Weights of a small transformer language model: no biases in attention or MLP.
Each number is 500 + 25 x the weight over the matrix's rms, rounded and kept within 0 to 999. Layers, rows and columns count from 0. Numbers have three digits each.

# layer 3 MLP down (transposed), 1536x384, rms 0.0577, rows 767-839, columns 192-287
497471479526496532507503476507486514508468503492499496489479543492501498474536482490537520489503474517490470480532456539509482443476495495489452506521471514525519471505492506520532466471484472499502480469505442510464505508543515485519493492476521472474487470492512506530484462518512496520
518555494497496494492472534504489460489455516459523448488488551517528430530476472520472503456488476527517487466490475476498510465504510497532513474501500586520494484511523477462507500499497535507493517498449433505483493506505491472491508508488489498477499469530508500506515489471512526542
473465446501477499494496507494525499483496462438509465493487500499501465458499530508509535440507501489515466521497488494495500465517498530563520529538466508521510487483533524459540484481467518534545520529509506459505550557485514526487509526493507497500509542541502523567493482555507457488
493525525475499494495479501533506538505482535458479484566454548494547507486499534500464484455478511491460507488507522534493494555531511519462503493463517524482505487534513490490534486500503501503513488493493489511479523494474487504525457534514513472499523523482496527519524478522475462513
506544540509468490485481493469541514532504483512553514528533494475499492482481499498511508540476462572538526529516532496469524533475517568529458460541520538499474462512503525461516491503541487479516457559473479505486474508506499505486534525569482451469508515535508458500531526523536508529
481494518486503464482509506527484525517516474508565533525510503496491457499478496481454545503515490481540504480487514501532515476479527521528534488515502535436518469542545503479520473460481463536487509528483512501482548447451474493538514515435453458552451533538500503464513497504503489507
503457453489505478487465512503515473527498477515475502489543464494475483506494490536484524456470500487496490520480503534516504454482512509484483507510491526509480505496499513470485452451445509464442513513516487497548490535515526535524483468514529548514513508471497515522489514548485505469
483527533503507507513499480522484456489494497521553451535483486496469526465485473479512490476527501473522532446514513508467536466497472488479518459523481474537536471567473505504533459532509488445556492487498460489516501464510536495489439486527487506466464519542528492498483497539475457525
447484459552524509497495496502511476473498518504530446502483511502476487474480480497489461479499522533483511506508482494513505451448499470527521493506497498534515504518526498477526493506478521524470511496497472501474486499534500445475527492485511513519534470473494473484491494492532515522
527480524501493537461516488508472503513514565510519493467538488479518446535586538500554492489515523498479438466495527492475549440466518500489510508476459481509550505519493566493428496474530541499461531499519489538513536557523515495538506490433471542526518484490526531489450516530542448537
489502476463512523514521486529480483532516490472539514478498509527518468502509532472521516500487488501554502527534540510505478492503479453500502527474581517491497535484548485519470511497483540496489547484553517498499518480467487531492473488479476555489509547525507522556528473499517469507
483441489481513513498487477502510513477512493527501494506474543492501532480466527503519488443547505497518505491504511494488448456527508484479518495490554491502520438471540479508486498533517493503446524461492449512471510481449548479468530493542474483485501434506492488489485516504487497495
501509492505535521496496529518509488477532504532544488509508479501522542516526512504535472475464518443513516494510500468488488495484469498495462454467511544471441514518454497513478505537549529490489489460478501564501510518526501499503526483514538481471559541540462466514510522492506481480
479513519476539503510544469487486536507571497478492460495555513507474516503510520461480508508503522520491544511473499523492519445524566499475493500486479493512536516532510517538522491486507505528503491467525487491558537494486551474556454538433468490537476496577497498514472539498500443501
512454499488451499480508508513456518474518472513490517467530516456526531492508515481516498488507483484514512493512526480497537467510502495491478467466453500479454475533463578552568485526496490491487485459492539544512497517431491503489485525497511493478498491474519524467462499525553511488
515521557474522468513493468511529447561470524512451551485489482529507465488488505500490519498493476468470497468502537491546485505535499488526530511464477462478484461563498479479492477501445518466515532518515487466537471506559477474495515453485494526483534483488519505492547447504475544516
522484465499468499516507477465529496506494505517500488495514533462453460517499494547486507515481473515474488480531521547481485507473521508456546498527492466510495498548517516474552536502469466490517475523474520491456453439475550501493500456508532498458492476466529544451463488460543534466
497474473499531478510478518463506500474492508462496517459484509479527499507505495546503467519498466479530512507509478520569511504433457512495474521467504517498497512521469512501530471523461516501525496505504502523491459512510495527499516510497487534523479509506509479533504491513524475500
501470485487505529474538504519535497473466541514484555496502520482498491527508511495511506500535504510479510478514475515439543502497473526466505465495511471480484539512520536505486471493482512511540487471537494531499507538488495485494515497491480506521457471470515472514521476468492475508
490507541487513496489470501502488521464445474545500506493481484524562463497491476529504471509483506460538515523472509525490488460482530475528511515469499499464503466541469509489484468538464523495508494485460497498479508495485498525510451507500465500481502450532533491555466516491500487509
524534498474469526488483486504573489487502465510530539495493551530511506500520480564524541517508484484498493546514503500481530478506459511475505511451485479491486500539505519448515492508470480472503534438444527491488457482514506519511529509506452472483523488512514495496529519522441511518
514487503501519510517519550492488491491503479516513479513482499502475486473495503503504449508469446467505492518495467496482465460527485465487479502495514488501503461476505529490468518481485518505509524561515510459515466469538492495514522499516544477496497483519470527510512518528514500517
510505551567501508545510494472522510537464528542515515500490490463503539494475486521552485524505495462464447506512489512537473495482474491447514531532472543452487461492485513507514487510503485522550506525480483554468486492528516473467472504490510459487531506501504497485493472490466536573
501524501503525479525443469525453471497532451523488465525476471505510519524518521520466506506510495523459522481516497518491542510487499475493497524491512490519456446499541471482456464470473508453477451463487492478500462484551457470486551503507466495541497513487508517516504523491512473496
475456561532464477455496475451501507449477484551506517507490470504502472510526560494496493473511513470518485558482546508485542480487499462521472459460523513474474536542521524465497442473516467436517517424499526486516430516519477510520514465514500525507497538526534458484491458452527538478
480526478511497513518513456486501469465469509493519496497530492468488501505505484516495551534490489470528479478501482512467521485511478505484499518497477505452556536493545502494511479515512526511486491487483508483514520491504526490454559531462492478525459510510545468488462532540519520523
483510523491555474508526514483514481544470453499537497500518481468486511498510499494501493536515503561502525520480477498513511448455464505513471504506481486525538539523459515492486527508535522483511533499519508522477486504492493501479474478484496475502489495476511511508482493499478516492
526529478493531500524539476527521535522514522474514526476490506474465491509476524457469486510478449560528530512497512520497489503510505481496505480504492540507506490502498491499546513482539511525512496513480519509512534529502531447527473515510526464493529496474476502500518512481501521460
495529489475498540519497438469464537526552513486526472484547514512470488497503515470537577488502545487474512506486546506513503505490490485461510432431459507484476528489481517509528487509551505483509488520501456525485488489525496488474478528515540472494505555516470444514479547481537512483
504482507474521497502536529493470471490495532520544443510556522480505517504539510475474484502511437481505505501457468515465526515459447494458544480496501452492532570508535506553445517511511537481512503507532482536486510503504479495472518503448483549486409489491459550519484538500464484486
484488488511463495463524461482520493522494489494517511491475490473500494543502472474526480473559510484522466516547529519454457501488489504536514489503549529478541489525529504539552484442560464494516473487479498515484520498499521439539536504463547502494480484460527462512468534539520498474
494502520492490530505517488521495509502522477501487465528533495506490538504501482455511493493492506494494502531507527469510481486498527466470511499467485509473478504514497541514480490523475510464467509461544527536480510495516486472527542516518470491499497480489511469504544489483500517500
472484523495514477502503504502477500478496505512467507515537493467475452459473541498487534481492487500505451464499525540484485464519466476533491509535496532493534456477493511465488514471535470527529529525511486513518535491460503520494524488491551469475465491490521536485512518525503514497
486499512523444490502494528530493472512512500508499470513502546490540482464501515491475514517523525496535503503513507515493481472448484485510525512481518530534495555462512537467489514489480498514488453547483501559502553500508454541441514455484512454495490487446513516480551486507475532536
534532536515463490424468532567482554526508490542511530480498505521479462492512496513522447515505555458468436520458544469489523518565483514533501493518495502544512519510484472485502456543525520491493469504512460522510479453486529483513506485463491469501488525519455471500468473473540524500
498447471538457502484517486495492495508508496523515495483473489503423478518518506520462483511506495476479488543512453492517488489493493497548476484467469516490493531506508548473504467507543506470482524536488553566519471498451540497473530497549465494522462517522481478506500524504499511501
519528505513491459477504477479474510515441494503512500510495510486475502563521482474496523520502486474484510481463478530518503494553477521476479507530460536498478518478506484495502520508485512485504490484493472510548487493495498472506519500473522463518555513487555478486499487528520511472
456520475500525478462506510494478511506479500520507498505461527501469504512489519485540497476499499500519483490503468540482501485496507474477465531527489496478510473477490521459500494465458529471467516489505472491461520530479474480509485512454478478509486479474534511518485458474519556502
486449519518480486476507491502565473494451545484475496460454466487493525510504513498543532510486499497522519483474536515465520516519511475504500500506467515504468520497534479504514523481485527525528499510488524476429525512501498540483485463508485507552459515483529476533478460485521513541
530473497505468508524510478490495540521502510502504505461490529440539457513531495517506489514555465501467503515506473507499476462510519473488499508484535508520488495484486481472502522474521502462531495513527535485504488449483502490484474483498530506503505480492498487496509492494532496486
505500523508513462453485492484507504478467491495500499501479503472479494511491446466507485539506492490501471503477507537477492476527477490490504474493479497455499519506556466511518483456464498482487516491553467491522505510473532511511516533510488491469517501492529497520472502485511526460
492573460462558486521509536526457523512412498497518498531522499529487512516520526449504559500478499484534482511534504494545453501472531484516479517483525526545524522559500469440500469485451530542469520483480473537442499493513475556445519495482439507560513521536483479499535497512506512479
503510522514504480497488503518483500532508508521499473517507491501520493552507491494519483501494501476514499510485497512468493461482484525505545512461479502511503495482524543514507476535495504480494486486518498514490471475516504503521501516458475495527510456461509510481485488467530508519
496510478549499520491535506494523542490517482497537494493471500486471484502492519495505478522512506491487523524504508480507494443493506498501513497497480478495488511518462528501502474515491497468513503508503517508491500487463517501503513491475528458504517459496521531488500465498509509492
504527490500485498470489489484530483506494469492517480482504502476527504505515490514450481532494502509477510507495438497501515431463446468492514510516487488479496536508494499506503513508507500514494512499494507521516483454453538520499517490495483497460476499478484520514523501522515516459
475480509497515505539530523488515489486525490451532515513503510511508494530498518469511529501523523519505513487557488462489493466501525461481527487500519503535501490472486501504529471495493521510496495503503489483465488511486484475530499493475520488487530520518475481506490503523522467519
518482505477497496507470492498552522499508522541514504443517511472491474517495465494476509513516510460516505486512497498493504484451492512494514520480491503494502509538481486479462503518509506493500538479529500488476491520498490476545479550490476491470470470502546526522519534509478530510
493481493560476470507503539492492468524533511500478482499483510508478493518475528525491485532485486527485507513499508503508454480509474520492488524525501467486478528499515536528501515482471476453493459556506543500498503481512489524490500495508529460503504515499500495497526487514494510501
543478487499513512494495487518480533507477483529515497515500513505502490494505479519506482558481491508480472512527458490492521454505467501521480525523526483509506481476505501504483485465547517483499537530508486497548513541505514460498482527512496487524496543515503453512485487495474522493
465512476502529482476518529498504523489508535502468500477525548523516514451482501509487494465506461490483525499492505535506521502505504495489508488515483488509511543519549485483465502534504513505444488510523531496503508516484478485486498478499518521498510529493512507497495511515492482498
520504500509486522530537519463498479491500515549544443521518510475490510499508502487517424514509485499471558509503480521489503558500510517528518486490506530469515482488466448567497475488482518520508482479517492515479498508497490511442482510467475472508489496511505489521498517482474508519
504492461530484476503457467501508498518494521474488485475485487536519513519482498485526473500534514534477538532480525508544484498496544485536476514538539529521481470476505461481527531447494543492511547552481548480497519505533504508487539480465489494537518476556477487504498557478491480511
501488517517498498476461474472475507488511498530484507477523504513487466568476550456468485511495520485506479476505506496479504467573507470496496505480538508493485493526490522468493500535504497444520477488514514523536462515508514542495454556463522499506500428557506494543476532480494511479
505469433430514490462525468464492513522522543499511524498523488472499480474489473518515493503509524453465481509513501500505547463474472485495531487528502467507485499489493487501481457515492441519525529543495476519510489510475510502494468540494517537503496507508522501493542445518499446511
539430522488492490498530454511458526546459506565507491542474440506510564514516515489506452473490497531513457528477488518513541506515474497506468454515506488495468463459482513538540545493495452533518567454458516489485524505496522541543549431487469534478495454479511552490498456523519497533
523501483464477471525484474477486527512480463553501503488468520531523519504511528501515499449485487517460533481508521514471528492530501551523435546437502493441489500507495521506509501477504491521469475505475535482479488526501492478490539483501470498470516482519528496497516525558506492449
514552513515473484481496505536513491505482521525515512495479513478477507514581483496567484533484477497506495487501479470491516459519486455474523488497549529490495524507511528527491477511502501491518529469506509485439543524532537501495479484478499486512504497513491495468489553504471492497
502525506509473502505468473492497523457494501517466494463478478528482451509539537493525515494514516507487490472500536509517443494483478481493487513527458510509501499489494478459536511509475526472499489521533513516504490505519524514493503508528455499479544475465482514500492515511503465495
565502492483451514501503513499513480521508500513539524503492522502505491492557489516524524472442514471475516532520505492489509526484476487522494445481500495447474472477538509456554514517549470493530491509525502500517466468481506511507497506490516510513481481581485533532516525543479490472
492493476497493484501502493488547515476489539502517492512483507517491491486512518506486494477485533482512499494531456507492512519495502455489506495474475527541527476517516510498522488477495502532489529524483532514490508491424482519517467540459525489464491501523523509493499521480458517490
491507504533504490515482512467484553459501490511490494504479510460485486532504470519495455537507462566517544521514511569493500494516519487481485519531488517526530481438486530517504499481454505502487475519483525518473535489545495454498473487476529472496507444514505518488531491462480494474
509513504516552548499515500557483488391495542569509475517550510503515464441476494516487527511455550502481497497466573471526515494452499501532516450524502508495494488542514494508465531445478515520459516508461480539512539497499481506459508494463491518528457493512491500499470483500523469530
494465524453451506491514459527468487515515448521485526458523520497495516495493514487471491448492494482476532434498517481528492458518470505538522478496467507457497491512533511472503508501488445531539493518496545493449481535502475494515525498504479545486515518518510474471493522526516474484
492460507525485493506552498494468543489516545461487504479485486458514505503452492517532525517464482511496451483538484554522544504505514513509490514489535518542504455504526522470485523523449518473528486531441520504502499534505551532493518537509495491420519483488511568541549499515545505486
495507514538495555491544512490462514521489498486488475488529476535516488548516510487492474514531512469511492498465507451553504490469534500491543496509508511476510513479494490486513511505492498521481486468510488481490458482496498508494498465492513471516525503529488511504499489508507500525
503482475482451489536522466502503517497502481469510497496499517478461506516512471502481533541489486483462523505513489508524492464500454477520501488511484478474489523495465523471467531507487491509526503525516493525472457488478532499507506493473470512480490499483527473558529463480489484521
514487503466515458477552516498508505440426514500486494509504494495532463498532531482528485484518427519428487556491522535475489477488519482472499496570516498478546480506496527516465503469520476476468551442511526482533493551516463529497547495479487486512474440464507529525511483505509467478
463513478536561488467476496495436535533468531507511517517492512481467506513439461494487527525480528524525518489475515526507456484512509500487504483466489478531485518516481536514480479499517493515506475514496464522487508508496508510516476492491464445515504491499510505515478495516494494473
532530490501507476485502530514464499528520505504511522498475505471500529519465515493510477512488518521520527482488531500505492483501529503536469516527510488505498498551515560501516474544499467455495463536454469463503547480472471503485493508453492486472483507537528469511469519542501486487
470462503458437493496487498486506477476468478469487480462544477482523485497498509486480533431475509490525500494493506507460526510493515510490491485499506501506485507488519535442504527520507516473527492535514530475468510516476449508520502548479477495512489510483515515544490521482510481502
469518478487478527521499495497527488502542533454491426510506466470465497500525492501489526486493540498537506501507518466514470507488499493479518481486509485455514499503505482477482492466519508505542471477531534502505522489461510496514480522512511516481526528524489512482501514521497550510
557462473487516465498466497540446539468490549508517514480525537456516501569497449551540529528495514494497499486512537475480532487440557512476523497495484506519498502515496511496545471528492472496475502520488481527471514486547493501528532499453524506489469509496482521460479460489498489529
481530511546473499480480500475509492478537500492461491483500476513479507527553497486520489540522503475505473492527490519549457462494495539493478518489478493503487505480488492534548516527519497493500493470484498496510513499503555504469478416487530466510499481471473538480502531503480545532
# layer 3 MLP up, 1536x384, rms 0.0639, rows 768-839, columns 192-287
525506521496501497528497461499490490495470495508505534508514469516496512513466520559498598446503512503490483487490493504494551488507506485475478509479527487485518523550538477480485507497491526441515556535501507512468521526500533503489513509497455539498529524478439528491524476476464499490
470469526489470463479518492515522500495486486462513487505448505515495472497492495516484511467519492517512499521522495509482518470476493545483541501532489524474552500513510509506453539484490488547510518519507500510515492506469487476477500482504497555507468506474489500521521499494453512464
477514486460502517489460510539488494503533465489516547488555481507538491466486537550511508485518508508527487522506450516515428494502523532523492516534537535532501529492544533507492545477468480513539508501519504494493468502512481524473522528521470522501493558509493475469484487464482449483
489486522494456477516437472516536466486455484510517508517470515524522491435438518509500516485481500506499510551505492489468567492496507495488507531493448481527505514514499498471478509510477494516485519510496525488475518484507521522448508534481477530522488513504439513505519542511453481524
500512530510473520528498492543470500473487450524472481508501463533520496495460531534526548488526483436537450484525463505481528499500471521530517487511447493478556520516494498494503512530479510476542539529517446524494475516470514486537544515546478502538524480482502471470482517523545508525
459533535474501483513484535488481546471483472510481472520504501516477501498519501507490518482527537445502457495506536505520448495492482517475512492473494496489524472519542509480476493442498497466524502461537518508525503523504437488499482536501481506485533535485512491464506506479487517511
424499509455509519512471513503455522526470472509519467495498466516486492501455482507487538465489488493507446485484470474515517521474497516499505507496474483469525484504527467478488511478465488508515537511550492496488507518488520505477538527550489498464526527432540502482460494503490541491
526525498478514482507501495484507478481473509480476481481492486526492472483477493519458533472485517491510470502524484542486530487488544542485481458452507557497532516484514510487450524481487491497508501494495474478531535531514492473505506519487488524510541528503528503472514472462454478532
527488474515454480467526505551488511514518474521491518502506480489530524525481508516482503483521496510509505525537509517488528473533533513492472506496505562439490526452511521487506561495483505519513551451516495505490551539552453483543482469503468515474496552482478536476532485504455469499
495510515524459500492475492478466493478436486524514542493503515508496523477482457456530494465505479504504542510489487479517520487481511566535414511530505486518524482491525488506513481489479480547496545498514495510492480483493481511519505490498443480485505552535494478501502497462467496485
537544593507489441496496509510545472457465508478529466494495475492476516479504463524513498463492525488506500475497520524519530462507496526498471505451514517493513548467513475503520452476510447528507524513516516489542498513531480524481487540529468481521498514556486506446513496520480496521
497499552498493492496524469521490485525450494492482560421481547508489496517479517488512525501474495492507465491589486507435529471496466582524521528474504483444507520495502514486463523496515510538504543502452472497492495526529502501520472539504493497519497494446469535493538474501488493466
487509522493477520476463504507485468487515498512522522450521512482516485447531494513519503445490474505518480508526467465450533485477504556537508502527462465471535530513524532480468522482510461521508574530512516509514514502476511443487495512549489532496520541527461466434522546479524460481
524476540490464452501499485537535545503503482524462560488514531509526470457479505501461490521504500532494478472530527482501465487503476517507497489487475497524507521500499498500547502519514485457518494495475539502487527565482507525506465492504475500439514573474523519467526501475495505501
504522563518481518514482487526541454496510465487498503491522475503482438488486521489417528430494506495520501505482487480547509496509480481491458496507487506417559484536500483519537470483494501513495542473471518535529515537566447496514529485532479519509526502481488534519493498520476566528
505488519488493505498469484561470479530502482501456478477490501534473481502472500458487521508498504471511488543507520508470503452468473519522492494454470494445521513522510476524479522465501477478526582500494521514523500523498449493464524514541478552475512535487486515445535492493521508532
471474472388494519495473536469508511505533454527483509481477510515505512450501541500470494473470516489514499476509489490469510489530479524493518473519521472536497525488519506523538533502520511500488511478486503487511512522485526514441460499497514551498487517540494478464518525520485475479
494489492503487491478479478471512488508480492487506544467474471520520466524498527481526474479550502518489481514548477508507469465476475504533524485521525531536528502506527508504469445509519488471475536485508468527469510544496456490464463475479501498533463527472504493484501543539527487504
516519496483485500513469488502503476552504479488497495478467490521545499510492493480516474473544487487518466469481483476500493489541442495512495494456513529484562506481466508510451488483522468515482510516490516503585562543495512511534483544496496506457523521506485538467480546486506517499
506574485460478500467501497527490493461498485473492516476517468492515442508504489554474516493455481486502502516509509470468513507510511525487503476481517468474517517510494514530493532456505500491535567480472496484528508514482506488509518481526498549509521533551462511458544545537485511488
501524517509513516468511458529506470505473469511533519514506473516509524518490485524483524490515514535536482513521503495469514449541460510514488471424506515482535528539506520481496536488508500523468508501499514536476546513508480472506494516526478536526488497522496455469489507488467495500
490528532506470502520463517501471466458483460490515504503438537531508509456515513513489479475518516509465507488507466505479494471508500547478512460497446551536488513498520499448472549485519429506474458461446534525486563530506530497462475464559519501465496471454496477438507553478494509476
516480544454473505495489534518485464474494485521477498507534473501537513503502462467485515476488496490479497516496492494468539506527505496476472538507499483487507478524496480529490493455485481506515539552518518522527449524508457483528493496497517523440527488518460512483578523508448507456
515548507538512494509486492519468460476534490505464541493447488528545507483468486484473533480495501459507492491522476490464534492469502501544487508428520445533502491523501464501538499488475499464504534463533522427490472519481493487497542503516476515527527525476502521508531507482454581510
520485492453486494463524527527476531497528511529519551419512498510534497502516505483467512502484478508532524534489464476511508501480512517580516503488514506472523483464506540524482536507506470512551557532502530537565508522534493484539502505519462521483500509474488506507531567496520486513
535518513537522485478453518519495518481505482525475498523544493482518468531483468475488513508487499470480469483510502505534482483529518508532557489474510486515511543471505497480499462501455455452531486503506535489567446500504479527489496486532494509503559501479514491465504479478465505501
537452499504463495497462518518488465507506519530467518479494470507491540508455510486524528493515480489493496497543507474542502500494507514522514510514541509556511493476546484490503493473468495539510483551498470544530460500463497523496505493541488496509471519523468492499535497498490481522
495509480469471504491462464489515500460490482503536519516497496484525504492467509482459468497521515491479509450514499505504465493504467499483513450438504543567513468482499473507538462528500496473479505481504517511542530536470509511503504547491494519466479548507482478423459501464503449484
504464526520441482501474462495536448494492484546497495464472505498507514495509432472487498430545499495490525475523559472482512476538459519491506486490495450548501547518512453499498487508487484506524541509473467528485485534526547505473485467562495516534461504521487524491494506516455521482
487516511505502515469478496492519508495496481522508504496483460514483502458493512529483488487515492476511529510496497477461461489516503515467455490493479482506535482530533534505480477458524437537466517479504501502502524546500485482471469466497506511487498532500529457465486578537475497486
502505504516483508502494509509509518469478490491507514490504458530512528471506495523494495501521444492532495503528445501471491511510498516482488481510508440501516530486502500541471523469474487470480535504493516513482481534510510483478454481496459494502515488470466488487460514472453495480
505508537538426433477483522547519446489519487510514493485467491530504501529495500445489550468500530471497501507523503490527528463491473560522512492485510526522481494480496552511522530513480452499501499506528456513471477513482493488522553503499510496527476519477509480445537522475491492545
503488516502461503528496485513484527513440474548527521463463499485543467505480496524519511488469486499497497541523473505477515466499473482524473492500485468497519500508470505495519468519500493501489557530473530497505489519479443499494544506521455495512481493506527509495500530476473546510
465505536499489485491447510530483512489520477547512518474491531516444498454495554508498521484491498510502499480494499493480518490516489536530463510488486510517541476548559485478542488534519501525544514483503525522489482498470472475493535518518500500492516511508473471519483525523486479502
495516523479435512500481527516526498424504471519491553469511468521530521455483479485441507453461491514447550481540538476490484504498469561495506494475535508481524508489480488507459524501534493567502549504564520506534510531494504526511521533529491525475504538522476511456516477500492532490
478508504483513533482485525466443491441512503521514485504500475499524503505499496462487507485525516493504475530464507478500509487452517500483515436485491493513514496485545503483498475478529473516480527516504517546524494495446477489487517499509478524448532521472462527479457503528481503509
502460544509492503486521501481464505508532515513502486513514468496536475511492515510459508496462517486489469495529510463518534490514514532538526504486473526455590522488515451484518556482481536524471511523537479519521483496471496468488547517533514515507499476517466487474513512482519502469
556498505499503508489494511532513393488510496500492508453514515511500556481503519490536489523490464486491482490461496473479540482513479521530447488494505539488489522490584519484511509501513480492497504473502503534473493527555525488482500476506462528550472500482500460540477521496510489543
500518489496510521491469485541481485499517502473494539469520533495511492485477515511506554489489501522529462476515483528530493491524495500528473500515524469458534517515484524484489518494463492506478553489491508494506475536542488536531503492536491518506531497506505520480500514476484478478
534525559482450484510503473520520484473452474482505514471472471515551486476505476496445528525519487509501497482514461475492504505518448518492541504513540526475551515448490505482469484502482488507496501472468503489493539542455505482462499519510500490482487506528479465518490540514480513489
531542529547467513504461458516504522474467450469501523500447502505526473468488529494475499461492503519516491511528454504497497507485517508507536514484509504518517491493506458494531506502535450493496539468433519515503505485496456501568518518510490491481497498511498491482548543523507467449
477507529479470518496480490517516516496498503493507519459475483513502501492495562495490509487475471483506480473513491442505492503507501498508507496522512480489522496510502508518499499480518468519494495503491517542533532571511505479531491483496479515485480515481476518509482553514458546481
477524501444485491471504500487483508455508473481505513481463482509530532490477541492480499499508479513473482457503495460522494495524503515497512514521514491501521510494490510472506510463483504481466495526522504460521474525498500506508510533555508499520514515537526511474508508497504462472
501507470487504506471460493506509485530477504500489540535527508531478494519477518499524498485518525501492483512536512522473534466493486478487479459515509504537501488489509509499476540475483498489513512510493492543537478487487469523478482471507469511508498496494515485503522487473468477476
504469512509469465492541485529467525519491489511522520518470516535512494501536481518480489454479480475501489519513492500523504440509518506495507535491515521512532455501486492509474514492504491488498522517503487538466498535499465504509529541489445526489523518495531478531505509487461513492
496493536504503482490523477485479508510477519486502540505505501535520513454459533515493486508520501524512477477550482492511493514514478487479485490537465457476518497493503518462505507460489473516447485509500498500522520542514516478521485521510491525504499545483480502482475523510493482487
497495496471484494514512497504489440501516503442477504495541463493521493505515523474474524474491518488481502481497530540515519492536470528477517480482480515539485481486491492502483497534519428471529482539484504473490486518449510538480500485504500498494487505493499515497509497492495491537
508481464490503449491470479508524510536488505466489489508493534540528549495470497481504532469556502524493474512522447489513516465464470517531530502496482492499479512483502557491504497483525457461537477492482512516499527516435513512501466487467510557514506506469476519506516514484498488524
443522538520440480515476508528492491495489466493451530526472513488471526503495508481509519494499488505545477505476483504498478497541473499507521533513500473509484489516511500483512489469482491491500518492497502487494497504470476513506500504541492503450485552475503498531465479505466529511
489538512501494475501496550511476520444491467464500491503485518501471488468467525493497513478521573514472486530509490504474499490510474528494510469465516510470483538503521499466463479505489500523489515532495508498525508492476498483497487517506471512465510531437517472469472517465492502491
510514494498462498540489491516510560546510479520453480510513494499527525497480519523479474477513511481474471477500493498492457470503442497511555502482537497515494527504499558533479489525460494479510513503441519537563540536456502552439488519477496522443485519482482479529498524471509520496
513535532472470474494455458461517501500503470492455520475490516548512527498480477532534496484521489498547483488481510508515516506510484551491506483513513538492468482509513489483507476509494436503508487509519538487467505500484508526497471518508462477498531532506508541497519569491503488496
514500514484464511502488476506527501522514520510494569476549471508537503494490460485517507444527498489503501468516500491485532492523465519508501519521484531532492547497506497474466491500487493498502544515513505542496531526446508510452490473506489519472469549451517515492512512507497459523
524499504524474490489518505535478509525487476514511510525521504495510490487501532502445496465502491541530507494508532476532510455514489514532521509517493496453511538507504493542489510503490479505503517527469480512478494499454467516518528520500465536489489524518505484497497490502470474491
496489534537433531489466496517487484484424488507536509537489486505480473511482549504501492476512507492485523499505489511474535489525504515519465508479528537456514551531537500480464510501526508449494498493511499499463513505493503538474516504511471538480486501504485482501525490486453475492
481496517471471512487516511516508523501501485501473501497499496535486508487496508424480571481536477486498477498482535486505497488484482529499549463535445474478478487484494490508506523470530528545543509473504521538500455529537513505487491492472505534464516491474475542513491499507532531521
523500487543455494503451522485545494503469478493480443499502487535494515474497481527447481464497453444509515484469523459447519481511526506505542497497456517485515537497529474536468509492485453499470546487510512478541502497534516477525480514504502509484529502497544509460478498516489503492
488492524470468473505491516490496496505473483491502549467516502487535556508517507520466504467451474538512483497524519502495516482480488532496469478543470438493491561507511448501512563474535508525484562474486514501528462514461542468546488488499480521473501503543499451514463540532458553458
482517508488457518465468519513485496474518489522485513478505489516502458497493505494509515507509504437508464508525496476530501493508501527496504483530524507465534520448505531478494542493499512491517533523516472499524538519486551523503522483494517512502518531501547501488457559491481497526
486513517497443505529514483531498506473492425532472545505496462501543522489471555475460482499495473524507488464446477492492488507536543508507488523507512496526499535519485513546480478469486484500519501511504470536522561573476478518466480507501488512500491542541514486470471529511467480503
547493517475490499493536484564513476464498502497515487504507548512523495450515513484530462495512465493511506492504506512443523486485517559492482436521490463499498499525511468501497526445503452496507509510497549539551496491545493487512527524547437501510503548498470492488490504515508439528
495509498469468475493489498503518455496518451481475531490514511512490525455505509494494516465508497475505519505502462490466534498511473516493481508511501467489511510511521487482512539491488490508529511511505494509500472512499520541503495518496492529507512496510488467505510514513481519517
537510566497465486488493463478483442453443468460540537502495525548544429449479475513523519517520481503496517468490456490507573479481489525490489475461519527502508537520530516507477547516524451484484502533502511515466480521557534484492511510504491505503562509471539512454519509495520433487
511518521508461495474481530542528469472498506490463546540499500540504482494512526484533508463485491468466504476473506524524511478516493531441515485476492471475479521519500512485420554451451497493474495468521500562504525508486453487444492498507473492522523526512492485508528506467485454504
489474509497482504504486518554484518510476505497500474465504483511527529484494500502468545493491512485530462459496495486472540481486498477500494501479494492472528532535495544468488533502475464482485534524502497513507511494530501500485509537575476498489513503495500519452524500472460514500
456479487496457566504440470529512543522487469472522534472497500484498507500451478497460525494531513555495477483517529462518511472483509555538548488490495491479517519501491497442514478496515511524512509510487508473467517491499558520523484521483477531497464520501484481504499516502505532487
518501507496476507529518522482530494479531453477468531450491497514522487488520497476473477492506474497480506519512482480523537507521520483500525526467491493514493490503517481490490462492514501499505516490471514514491507531454479448487496511529487517473498497534525549490533523497505535477
506529510509482457462499481541496444514465489510509530475480506497469523489491556503498482525459519495499510443508500496519544483494500549511454493476569505473507460555514529505524514527493462529506481487491492496537505505481514467526465499502506489505483537526493497508539475498495522491
460544505458496460480482506526501489507474460493495474514467484549552507495496515506479535487515520456501513455515518492469517483467455508500516489480500470523544505491498479472500476498528500470502495501526448490524531513508506493457535517517511514459512521493520480494478500521488488508
498506559508489464452501500530466500508483497545483534500493470527515509451466528499507506498519447457491481426482498499481507483516459549515514514510503513496527508466522480528501516502469506493506498531523480496508467521525489480527516489499495487508519490473502483529495483492509457482
564481491452497505504471487498464519490499478524525501459514537498516495515457491501517487493515466523509495495466503486540525499494538511447485477516509507454474536455509517499518520471529485486474493446459497502483508523525447479534510496508460529509524512512477462447499496524498531503
500540558509493496489484470543499460471512445499487519525486512470481496510496494539455514464481501500511530488460505474429479492525475542539522517481514487501527503536501487521510540518491498478465504515445502480496510548494545518491519491531498526434511513509503512476515484518497504515